python train.py --n_layer=8 --norm_eps=1e-05 --positions="rope" --attn_scale=0.164 --bias="qkv" --tie_embeddings=false --init_std_o=0.00562 --optimizer="muon" --lr_head=0.00436 --schedule="wsd" --decay_shape="linear" --batch_tokens=32768 --doc_mask=true --train_tokens=460900000 --dataset="wikipedia_en"
Each number is 128 + 24 x the weight over its row's rms, rounded and kept within 0 to 255. Layers, rows and columns count from 0. Numbers have three digits each. The size before them is the row's rms in percent of the matrix's.

# down: layer 3 MLP down (transposed), 2048x512, rms 0.0474, rows 960-1006, columns 256-319
# up: layer 3 MLP up, 2048x512, rms 0.186, rows 961-1006, columns 256-319
down960 100:114120157117117101121134137098077157153139103145142134112108105142123127119100161121158130171135107159066148124175134101137115170167126143101151134102113093125141105137116151124107152102151096
up961 099:115107113134112161148093135160098142138139138153113166142141115094116173091130129104146132105156116089148178089133145152125124118161134123134114147138116130150154143125149154161152118132124110
down961 093:107088153182126110133110131095094139101144160122118168143159093127117150109154109106122131142109126117119123116082137144168149089114107110127114121107141106173127114116121083110093144132164103
up962 102:101148161134143155127093153112150118092120124115118124096168133144120136150119130143134152094158148101142126131116133139139084146148164126110128146090091121136152129116135153133110109123142139
down962 106:179138151115200083136125160151102148130098135120142102171111108127123182103115135120134086141141096127116092160127110163138128151121132116110100138129146153112128154122151185138173185111102117
up963 091:134123159166176093085149142159147122121111137118097130083149136134178088112130165197113156141111122125140125101138126119139150105109117153110111155135117130123153103109112147146153148124137155
down963 092:110077134161138107115107126099167153158180139114109121104159154124138102097089093119107114147081145085147103108135140115114133152145109127131121079129129102143115131130142099157137136100088123
up964 096:127107136100100129103116137141147075106132097107152157127151136122110151083163126104149173139135120112168146142139107096139112161093130107136158104094158097120101150168152123153127175115118122
down964 106:163131158107100112119113131097103134152137094104154177114093117105151119097112083104121133174133095127113150105115131140117141168134125193126147133123091108147151144121094132191122103116105154
up965 098:119120127164147161127174113138124133114129131162131151133132121114093121119115065122127152104074134099138111116126110140133147159129125121133125101157163122129133132138114119127096153119126136
down965 093:153100149130111096098115064109130109151109118164116126160163104142119074065140138120099122148104117094136149131148143139149099148139124097134117150118113149092151077137112133113130118091159093
up966 109:165146121105111113124083142130115130094117142133122124118142151169120110116123133084123112163131146116126096165133132149062190119138119144199088164143118120122094093146133122153125104138113153
down966 108:115135134106111151104124135142109138128132117173147152167150134147141084115098132147157121141154107111163155163157163136090137129114119060158077163143121116124140119096124092110139152167166122
up967 107:132098130154140138110122102113152143128110168060102099158119123175139162132108140142141123092110093120078130112137073098088081124137148123089114148138126099051118158140131122119147112116117148
down967 099:137097138114167120164185117146117106084136140133098140106144138142131129106139142139117152103087101078125127136139076119134078155148149099131153116151123115130110195156117134124136107158149151
up968 098:136154120125192125149104128127113151110128104103133145126141097127119166143123105145119125153156128122128119161106153142147138198120128167121110137121131150144153116159140174140162135141152150
down968 098:140100093108149138155103126095122146131086116121089177134132114145134148145117155140176127143154156132141143144139122136117167085110110100162140131128121130166089117162120123133153132123143174
up969 092:131183152126117163133149080127155143113104150113132109163147069136128081115117129154122133124143105151115142094152165154139082157103111136136121114183149149138119124168103151119119153122114156
down969 089:095136115095132138157160097134129133147127129136156143139102133109101106172160092173114198115138144171107142137137091149103118172105143119168128172105144108178165157080139127105176092078135085
up970 105:117095159141096108154136124141145124194122122129139130138161125170141147137116119095080103092139157112141092125094114136119194144161150110126149117122139160167175176111163134100142139121148154
down970 100:113186160138140120123143120134150111104128150127117118155129141156131152171108142124137115129152139170152169146111132147118134138131132134108126148123170110100134138068134069140148152118137136
up971 105:099167104126156137116075137139168127092092141109128138114143121109132128148129088159118113173132090124116137161142145164117118160144119125103131097131142124124146107148110141148153109107130082
down971 109:093148135118170149150093139135203117090152112143134183123150150156137116143136117120146084099088150153153097127133139119139111132124132074129107158154130101144108105146123066116124145083097111
up972 096:140121124119124113109065103104156134170107118116126100145105115148139127150103140118181161111117090133165134097147147103123151151083113098110091114157113079136132118132134127112181142151129134
down972 108:159131137104112145156132093126130144127101108127142114120137094134155133119106103105087181143146083135098133120135125174156126158105153163159119144140151120129137150108159142126164152180123117
up973 093:133164135132116114151108126119109125131109140132108152136170099166161128139127109165138149128137132117086110127132123121085186112137168167137111120174138069089094135090113170128095121115159169
down973 096:122119131126121147122168123128135131103142101154113119119134121101102152156142110117110160131103111092182155120077077151165152132121132127109155095110148122110111170167150097155163124150128112
up974 095:154165133136122155164127130126146066144129101129129135101123157113130131137111073138093157126084120134106124116147131106145179190112128094113150142164120168098153106132145120111138124135142106
down974 093:155161146117144139091093139121108154164106148069134176068143091147154107112132149076146109111104092093142145121143113137111106086128111120109079107144141115120122080129159115135111154135132129
up975 101:142121140107132141109151141121149105127130148148150128121135124104185141124146136154150139100137161117122087132153128127111126108109100145126083122135148122126112122162136133140154133133134124
down975 101:122086111112153123151110149131103150176100155089126095150148147130142133116106119188145117071125139128138155124123091168120145113089124105155120178119096128153157133141124102116158128160135099
up976 102:144156125127143129119120109143180076082145090117097134127103173148152119125144076190112192125120123128137144112133109122141106120122170139124146158177111129128103097114112130135173129107088116
down976 103:120131148154145175185122153126096137099113134124137133099115118102123155128124142134131129102119146115148105102104110097156080111114122104116104155115085116152109131094122107147127123120111111
up977 098:130088141094142124091141101135185127129103156103138155085120147171099109092124146140087148110153126195122135149137110133153118146113153131130135120152087132094120086142150077151129143127135106
down977 094:132109166116141085074170101133170134161175116137146162169111122130129127119100130151098097127124121091109078106108130123103140114129111102103113112149134088110137147131132115128161160101111183
up978 093:119168114121150139066139122134137157124133129134137151139132142144116140190147113108158134136130146096143137133095127141111124111110114141110125120136147161158099132152149189155103155088160161
down978 093:137112145066155137135113146089194132119103137132129119112117099121137105095096133112114158117141106127105059098157159116119143146171138145110168112123149047135179075087120111155155110104149137
up979 103:159118148130131171121142121144126098132091143122163117131144103074170126108164120074141154127130121120102050170148149136171146151130144154176186106135102125114122113165189130112104160114155132
down979 098:116102101122121127140171146160125134115125114105163118095142126155101130143111129138166112138112120156126145106147142114197114126174113129101124144167137132139093109110121139128144142143101114
up980 088:141164116112123121119089143124094134115105141120113122180124115106138157158140143169156155132160118154147142154142108149102108120129149135130143098165099154120104165127131137144117118122164163
down980 093:083108112086126114162131110103140150125100112151161169065125096092115116069091110181152082122085137089120165153095106114156074132121131113153114148110139100165114116109142141137109126132161136
up981 093:155138114128144089087089116145129142113089112176119110102143166167133136112102098140142101096121135123133133083152133126132174096086130114144077109129131155149184134124157124098182152119116099
down981 090:119136113095108081147152126081139095154144119126170083114132124112114134110125127104112166166144148151111075145133158159159110154129118101092099139146133127110119112144142103115133136113124127
up982 115:156108112143118151160098118101144151098138138134144132114120127149090119169116130080123088096129104125099128092152160144136122159137138101136131192118145080115092137093106172127121157136142145
down982 099:143099167117118092115098145144156174126155156117149165110115120128129075114141112152132082101116091116091164097177185134090117150147085116110118113122171108130109109103118128091158147172159131
up983 097:156131125137160139095118134161092089130174108094153132105161077106185135122123164172137126168114106153115172133132113102143122100126135149119122103170144113112133151140155142130098116110122123
down983 093:147123119187127146103117135116135118101129132117131076162144135100113116123163139117149122134173155099141117170113140115145141090097127122118129132126104163101127140135130133130165133124138092
up984 104:081117170079148097156119111097100175150158154141113132137119118197140088140124120131121122164091139110131093102127098147107102172125115127121110122106143129114154149125164114115115145157146125
down984 114:123120107120138132143148189087140092094109124125089136148154085139058136094151140124122090107111106125184135110094144119125122161152114092115135085082147116128137143101134127133146204103183132
up985 087:129148083163128166168104117121169152090159109127189141101101167121124136135153136139158087128119107118161127140109165145143109090159125123127105124128149101169087161141148108118096101106109187
down985 091:156102098123114113153123135119123094159108140120170105118151137105122167095090121123132139099102104113131080081110112167113152104111109156117143169170133109103124164131101146137100164142143112
up986 103:124115158163124114128131142151110098099156163142094106137159088132129154144121090149164164115112152138106109120144133170129142130104128131123123170187140108130113140086146146138190119139122100
down986 097:127141111125114092105095128118132125111146113105124173130129156094135110155096191103149145132135141153083155172109101132170135170138129118137125073104179136124104117136135121138152172102165123
up987 095:156115156078127143142136133102106119120125122142119124172090106132113087115139114175087110077163168128101105132142117114171165111115162133155123152186139101125143124108160150081150138127116096
down987 096:104128147122142176102116148136133163146146100152174097093116137151090157122140113152129116125123139137096122155100129128109147116170102089138095106098174085138131150171129092178098146128129155
up988 102:105149110140101160133107114138109134121118125090162157089097122149133142172156132187133156140109106123141150176100110112113127103139136095158049115104118117175137178110126127128095090152118141
down988 099:148133124162163157141135152143115122132087149112148130109151107168126107155105148142111163134106108105167086120177145095104158122149165111115168120147148132127123118125090133136114109129147143
up989 095:160130152135110144135131141142142126096092140169125142129153133110145130119144132120108103127100140161166110167133119090108116175137112132146111140119097114114102111165114142110147127112128139
down989 091:090144135141105124174157170166108153144124153109177093116153080129130109157078112165106140101195153166089167071154132138074157152166102112122154065130144156164107133091138146161128166141125158
up990 096:112119162121150085184136108090109132102140148129076121097103113164120129115120145198155145132149139160123098121110120101143121093088147139156115145145109086117175143134128148104084148145089074
down990 093:153105113157121141145121150167144123142144143108114134112177130152111166143081110130136121131126098161148162090146157154132104104132130135090120087161118176114119138127137148127175118143133168
up991 093:172119175163178107130092131090100143102144154093183103104106137141133153075107155168075106122192101142148157136089135143169121150161139170103136120116173125154127139094117136123116126140133163
down991 091:152129119094056125124115115104180142179126122131137138140117133094083142166125118134130155114182132118162137087079078132130130099107099098133103153138099155125090103129130167141177128156122133
up992 114:117168147149154132118139115110151179142146150125154126147118140166137163113078095133188139139141133163097112128148111099119121142091140134135118172110137151118127079127131113104175092141150155
down992 119:083101129120116131146124094153134162076108108168120175134108095113141135126108077096108143125115156110145129118077136168155114129087135151139132145131086143113096174129110144119109105150102138
up993 104:136139103142127110138151093153088085106061141143125133094080157133119129155092150118137157101163144118138123125204149128093147122139111137148098108115130132134116175129132152131129110103183124
down993 098:117091151140123134124111101111110133126158109135132128173128093096126077114145110116151150110101147141152118104125107102143137052114118116099121158167114123117094103147131101137160109134103127
up994 096:062090105133075086116134135106088107155104149092081114137134145096095105128117121151112118128115119119117112123099127121087116121141147145122137116103121134137132140150142116116122156097101084
down994 098:128123154124148121125088130126123164120113111102125113172100125113116145139119099133158119101105116119086153125122157097122107108085088106110132116130176091151130147167084107103142152113133142
up995 108:133097156125174164124149123138133150125132107103141149127128120151105163072110109126123123132137129137054104116094121155153119144105157133147113138148106149171124129139114144126170129165110084
down995 115:131125133076144146155146122121109124106154069142105151110135103169125175129129104095124113093119145112106153150090155110155108148119124174140160112119108175127167111131139110112155125128110136
up996 100:101112129111147155146124093137121114113071123177103127143127140092119102120120108129111163122121165103168109067108104103100151117133143154081123137122094167130114098142143160109105117160130139
down996 106:096113127109172121135108141147128139116092128136129125119114150113119121126156136116081121099135109122136135132102114138135158131129113159116177102157160104133101104091124175138150133109111093
up997 094:135129147160154135128127148128091084119108139101110155111138113141163118096158194165130108119138159137151104131154103120084138083146152121128127118178149093148128090144144109145137134092103088
down997 091:133143141127131120095130133163134118100160160150131117119092133153135122151076119109129164126158094100153104128165149128109110167168120128097135102102105096153114111153068091156185118097146164
up998 100:110110144129120118151126141107167100170135125114108108094115109141109141148121139099088122132118141101140094144159111092108147083150154159148092109102118124152138096080134097150093121135122138
down998 104:132161102156135172128142136096103090162161175139145119162126147165138122132117140136157137142144123167100137136105124141155134121135099123139157113126134120126102159132071108137170119126147111
up999 091:124127119109139132126117130140141121094109112133143115125158169169147087158135122123144148178143162139123114179132113134125127172129141087124109140127110145118100143100137113147118110107096170
down999 097:074096084129172116144118136093162147097149091106154107122154172121123185087159125119125090109143149135166128152155133121130089151166124092097147072102145143134111126142112149184173106160121108
up1000 101:112135122108148132099104134091169105128139183123136117140122157158129116134154100114136153111135161082144138091089115090142150095161135165152119110172092131172146173138129100140142132138141080
down1000 097:110147132106094133146105122124161110128106106105125085159185124146115105089085140122161093128109138142122082110116120078133130142100086103140107105082141105103123120144091106126142099125133107
up1001 110:179113132106133144119095112119075120098142136118127123109124143196135147136157145115170126126134083123080147129075123071090157110150124146127081134153141073137111126138126103112155138143154121
down1001 117:127108122073142093107142113149120143126109092140156109132148153134107129166182106086130140109162095148118133114138127140126164125138142081133140146181088144108072132058151157117154128113157095
up1002 098:130147105145130080142098082135086111099088119139112117111101150133117173135159141129132114145127128120108126126163116082129146142097116117165097163117125141110140126051098186121141106133135086
down1002 090:117093140120109102126133122155112135130081099087113141159121183130131122124111110141137127082113148136159114094113131100109089119176114130147111136123114105144144162158111127140037173154122146
up1003 103:130114137143122140103087062166105136144104140114160142153107104115110110101107087118105110134151132152155122142152180135138118120132166158117157104132109094127135130117140127105188091135133135
down1003 116:084130172107143165120111089121134165110100125106146107108122134139154131157119103127140130133099161156135108096153148116129110162106101144141140162125135119152121081119091130108126128065117118
up1004 100:145092177096130139139167132097136148148087122139168139127141121113132088127148080154104128122103143099175137144094150109154119134134142112120115124117143158117132123162127126153110103133084156
down1004 103:125107121147135149139139137120139129114107108154117164126151108123158137113106127146115136163141135101142119163156143131139101056105135132134133121136131130116111119136117143114131142122120189
up1005 093:151131108175114121091121131118144162127155144080155107122119151136152117166114120149127092150139164106105113161094114126060145170123107142112113123133152138111136126116103122136102125128086107
down1005 095:124117138095118110096133140111118171160124141138151134162105093118121113145168138088170126139137134122165109121126107158155115093154142136133084107089107107199114123139100062140178074149123122
up1006 090:144125164130121086138158166110145114152123157136166097131117116110106115087143159112110127159156112146133119143136111136128159141120111116110144139101113126122076167113129179144093123129121110
down1006 095:136099108145126143108116087161135134141138098105102133123148104107161150120089113117126069153130115121124120126127103088142132115126126169136092179154095132094113126174136195158122116153150106